Each number is 128 + 24 x the weight over its row's rms, rounded and kept within 0 to 255. Layers, rows and columns count from 0. Numbers have three digits each. The size before them is the row's rms in percent of the matrix's.

# layer 6 MLP down (transposed), 448x160, rms 0.0792, rows 428-447, columns 0-79
098:150139107080110092088138120128155128120158127117118131135130131151141168122158163054171118095126094153131128134142099148144146138105093153122131106146114113127126098119120155140106115134131159162100112156127108166109083136147128112123105149
093:128133110121116117113109109104129143125139134117129156125157145111108148136112100129157110141130166121179129168120155090161105121122121151126160092106154112094127169132117138113146149134146093109077121113136129103157116173090164137136124126
107:167135118114118139140148063105090114124125132137084137175179160129114125112125139162119128087121107075111125166123084160161135083151154124122141117127093097132095117139137156151097147121152105083146136120168131100103121144122101110145163143
098:110114115109149141176097126092124127087127110101113106136140193160146148138159108094110119088121107122123136145122145128106136126078158169139143133118123128132150131120195110108129150140139169118160127104131127114107092127118136131164087129
098:135122144150117176149141157140155140091149170148150166129139135157158134126144101139075122102087116144105144127129154132148164149107129154165131118109143187108142110134122111134161127138128097127100136149144136133166096136115106135133098080
101:133128129146124126107149152123141144138152104116110154123102124107147115142095154156091145145132099147132110138132114114160078133121141161172091111184118117115130131129130144103087154103117090127140120122131122127122134149132129142113161112
105:114145159093143115115150168118145129165106114119154114091157093158121122128146151164127122109149128149180128119110126131102164112125102137163120147123117124169111122150148100109132085105106146144143178099177139122133120077071123148130109154
101:142149108155138110085131127139126125173099131119098146126146134135099137123121140117115172141117125154144133143151093156115136108166173127138107117115175136122107150129131127133088181112142162106074162110145081071112143125159155127147074119
101:147130167149107147111148127116161131107123144146122138124136134177118158111154134186131127067132100142127151154134146119114166130117154105103144110162126140123080117096118138130144116161135160113100077135150101167141133130124149104119170082
094:133175101109125149137129144130149123119117118131159109098118119085125155153130149114113124094139143080140151100134125147133122084115131158141165078112094101156095126106091106133098148093168117142111105108147126091162131118112119128142117125
101:132129139152174129108101150107109081127113131120087145126109101171137098149145104132160122133147106109122139155169158148164135104116122162085129127098108147132085135101169162112080148126130145133155117089152114108102147124104123137156092117
099:107140150078133107105088128105120163135135091097130077179114125110127170117142107112126122104148178105093129108128110106148100099107114131159099130114129093135121116092143107143100134142137093097136076111078120133148145106063129096104135101
113:145122098109102142100138107135176142167108085116143108133143114141130137107099125155147116100144140150126080135125148137122127116109133114151106107119124131149129133120156115150139160123149142141172167118125138133132122131168139135120148139
101:158143163115147148107100139187168126130157128134130097192126119101117108154077099112124105094130150136110136118132103091163116117152117131138138099122112163108130070145128124125137115129159129112097159139144133163143097079093118107120121122
107:119185143129138119137127125121103111111100134108104141104171115099161179094140133101136143113123099093134119117108153127102109106093116110147135148150109130152120155113096137101136101154125111137118141119146123137119060118140115107121152129
096:126076147161105131094135117116092161129152137104154120115087122126106132167100111156121160181152128139133171165099164120139109108135146170077118085132150142133136163133140160170123082139150103124192085118107132126125133133089101104108139120
096:159170119131137159134178133144122160110130129160133183176144127116162139113176143117097117111110153133101134127112138162117135086128140125116127113122126060141132131111109203134117138122108111139157169110141110112156165103152099109124116150
100:163120133122115112149163110110131104134114111061147087136124127144177100152106097126121139075124128166132158054148104140113129088135109171142145073137123144117115100127106151110180128099132154119144111124100119127128163092119082162130118120
105:144086149177140141129161147144102135061125136148125142140133125084099135143116137193098143157117133126167179120110113141133123137114124185121130134133092132128108119133099148115130150080079119120111082169118105111107177145136123157144140122
104:149103093139137110129109139172149113183123150115086107111153143132128125135109115165148141119121113108113139190141128159144096130114094078147121126151134097115165090124102100171156150121170137066128126174120144184118091151146143145125148139
# layer 6 MLP gate, 448x160, rms 0.119, rows 429-447, columns 0-79
083:104127107116136129154122087129100113148109126164086149131124099103127139149124105148134135116117136138136131116155151117156154135135099168130121103139111096141097103124158102142153128161179106099167080136141120165085104130145150127146112138
107:092159084132153140136106110155168110159134175172129120123125091142146110210153119139100141097150125103097137194120126125124114144142116099127139119119137139176156144160109160171102128140088105126143124131123084122114146142142127146132103124
096:119129138149118099159161151087124158108134137138132150119149098177111157124093136125154165128107180155134093104124082088087090090176125138149095102118130123116135129114150137150108123179127132136146073130162131144091123104126112168123163119
102:180125128121138134089132128145101114152080117134140115164118128129153119167139148156160155155099101132137167138131136143113139126108109077120104139084125157156163097092160106101145117105094097086156108141189134065148140119131152141139155159
090:124153149113120102120176136133076135102126146135126119083112136119155137125129110148121131133156095117142131152126157081150077148155100134127117064116168137153121089129186128119173098119093094167146149120165136137119149142112112125102119092
103:087153109131107166138157133163075125131135144106102153140081131162136084143156122127110127140152096112114118115112137108142106098117180108174098092130154071123124112106150138117113099147098088142136120122107163134075136139153164124095142096
097:119143111110144133154088147147150139125120114165115144158153149114128173139138116181123176108126122123138129120144101146128140116107115156142121131125138157166109131127109114232116126144092116132156124137124127111123132112106128152179141120
104:081140110092128144141080101144145122168127092152074109135104154101117102120134161127145070174143100126123112163103119105145094111130105151098099154098140141134130119153098168122126143110125124109146141111152110136128138116122098182147088125
096:111122116118154089113125102148089136087130143144137175168176149120131160114165145114171112102146108111127140132192136126154135117127142138162130143135141118139125120119131134113119136146145137124146121124121115133113127131147111109153168136
100:122129121118129098155150156141104145134150117132120138094144103095119169107102140075123135146118132149139076144090149129153164079134127106136157104145123122080133146163155138145111114140146169155136103121169118128130140139134108184152114142
104:134095117159071089145156132107116112135145138118151185136122031128132120120140098140078068079103134129181115154139129153146150108128140112136112115142093146152098158127146135128176152149130163121143110098148124099118133132132156138078096158
105:099121140122142123088105108153095188126106136123090129158108131120115124175141113140123147112119120126115077104161118146171132120144088138092119131148107110104116129148152135109157136109135144152108110113126164105155110137134142119101167137
105:161139105150142127181154121125130133113129130125146171125105178097130073137144097118134127120126161128143095153125154111092130144149137099104100089116112130114098130143128138096147097158115146075149139150164083099134117099128122135139125113
103:147152142106127112132120154088135127111154145122116118158102149114166160167122138131080126127157148097107118142109134152135157129075153131163092106100164141142130125104121161129123163116125151165113101174107127119118139149150171104121106155
097:108143104120149096155130165142150099192094136101136136151142119129138151117127151145181127114091124136154144077117103133108098130107155098136141165114124125130119150144126096075178129156088149141060152114164138145143112111114137129158142124
094:108141102123124150116134145135133144117106154144111138121135148126169107166119111140151113135131134109182116130103138111156113101163196126107143112131134128129154106129208160159159119117051123157105137109128106130144100134156148095082160108
102:139138118100150124069084144133140137118114115148116113133132155137115136103181178136129047165129100118141132091135133148109097149153091151081151110124125155157085194082117152123105113163140116155132159099127118099147157150121116107142141141
104:143115149167160116142143188110158062158118129091115105083127121115142145129121095130140122118155103140144141112099140110083109138097110109078100131116131121146082127143172125144130136115150125102131118104157111111139127118132136135119139117
103:120161108098140113136111099135121111162139160106137129150139128118129122109098169128078174133091104148171139118132125110164113127133152103104114121120127118132146147151139077140122116172137095100102123079108143151155126158125163118118121118
# layer 6 MLP up, 448x160, rms 0.118, rows 429-447, columns 0-79
096:156127139157136116104099160135175109102165209095157107116115156143117097150108116095123132148152092145136081154101076151108096101107124119104129115118132141138153173131125156121155111134108172152113143126121131126155108136115166135120137113
102:100131106094121146107161129103126154150143123118149092065103124117115131111131168134124149089095068155128145106113103153181120097147112174088137145112095132076133114109148156157146130131115196133096123132145113105184140141106129109129130148
097:116147155133138116138107111098155083144152095177099114134067149062142138083125137133157145108123087146116148163091135143106113143075147108092132166156112146167087123145065122113127140085125180121145164125121135152119122091138093124110147103
101:148093119170107169108104105084164140100124117147129148154138182135139088124136119137121136140171160117091121153102110109128114128126118172102151102160148099144093174155129148114089119160128129151136145110103106143111121117113077114146107104
097:125156124114150105130148122098131121144135113141159134122060150125145082121124132131119111120086109094123114145126129112148099141128082142132151125167113136079132126129115141137106148123099131187129111143158078145159119167129126122139184143
102:144151165132106176147120104159110107179136116173143147121139120172160146117121135116176115159126125131155141118140140128135170123116090157142107177147112065106093168134099139152126087124173134119150163111165133139119112099111129161110168151
099:148137164131094177150140117132129155120142134103104158094135154161126088103117167129082133188104099128130122119117138132151094104125110137109138150132181140091127130108129098103122192126102160136130105155109162085103137149094171143098112126
097:135162151138137120118109149110125107069140119103127098093129153158088128109113136124141170128147140139126182146112115104166128152092119135143089120120119167111177170124139122152139128188109131176123156133177119123139168137093112105135148115
098:073117125124095081161107146139092157112128092108115103159129169157149150147163159141110146152116152139149131107108169130137154121140157153135118110147094112122153163134134137136134108129124121146122112114115148154096106096159123138163159142
102:142098123177148154172114184155091105144129140079104122116132161172088146127108145162154158178150131099144102115124149144115140141123105142120107114137113086122124167131141138130147169137129105145133143128131170143127091128105134125107084094
099:153110128126100148101120103155130139165125142157127108096111143152090141131075142113112127141170151157108153149126121169114156151147146144115188131124108113107130160141083140085116081125095135147165149143095156107137086149145159141147163139
111:101159128145110095155100100139142155140141087098108131141163103105107147083129143151125113141148110120147103145147142148160114135152097130118103101150117133114122145071117147121099105142171161101121120156128126168070131137151143113099154114
100:169138131111121112130125119138177110128138147100122203153144110136117140148143120115143117128100120138076125137114095069132120144101105133143133116118079124120110147081118139145090160163132131130145106151171096132141123150101153105127154127
104:142127084081161153114103117124124145121113136147125108130180128116173140163206135090128079120131141136124121166164170114087116115154124100145116131142092137158146151116127107110132114124103127116101138086138162149137143162130124150112143130
092:108148105118185089162105163167180091132130112127138155097130112105136117118142150121120142133113045147148114086120084142130145142140118125119128168137138120141166098158098070134127139161122164166089165100139124135106129131108136121126102116
097:181153144099107156135170140120145142153123106133161161139176146131112129089161147162141105088109145130097134133123127148125121132123133148113098105105103088143144117147124162148117127138113154131156172151115158125184132107123132132121151144
097:126132147122120110126163127096138136147122117130126082095126149129113143142157114114166080106110078122152113100102067120134118141128106178101129081139127141154113182066145138126127109173119157126114135125107101105144123129134118146162130099
102:109171111136123133135153138176109139167105113112157123102159119150124122114150148163098128123119161135124143124160161071164124119120127118118149102102123111144106155131098126114158109121070169126151121121175080104106115124061165143155093097
103:125120115121127105074119145097123135116156129105085155168113155112139149092154131153159073131155175110115117113130083155119145173142152148169144174148132137125118145150124120163118100114098151113128131130121191118114125173129102117090112139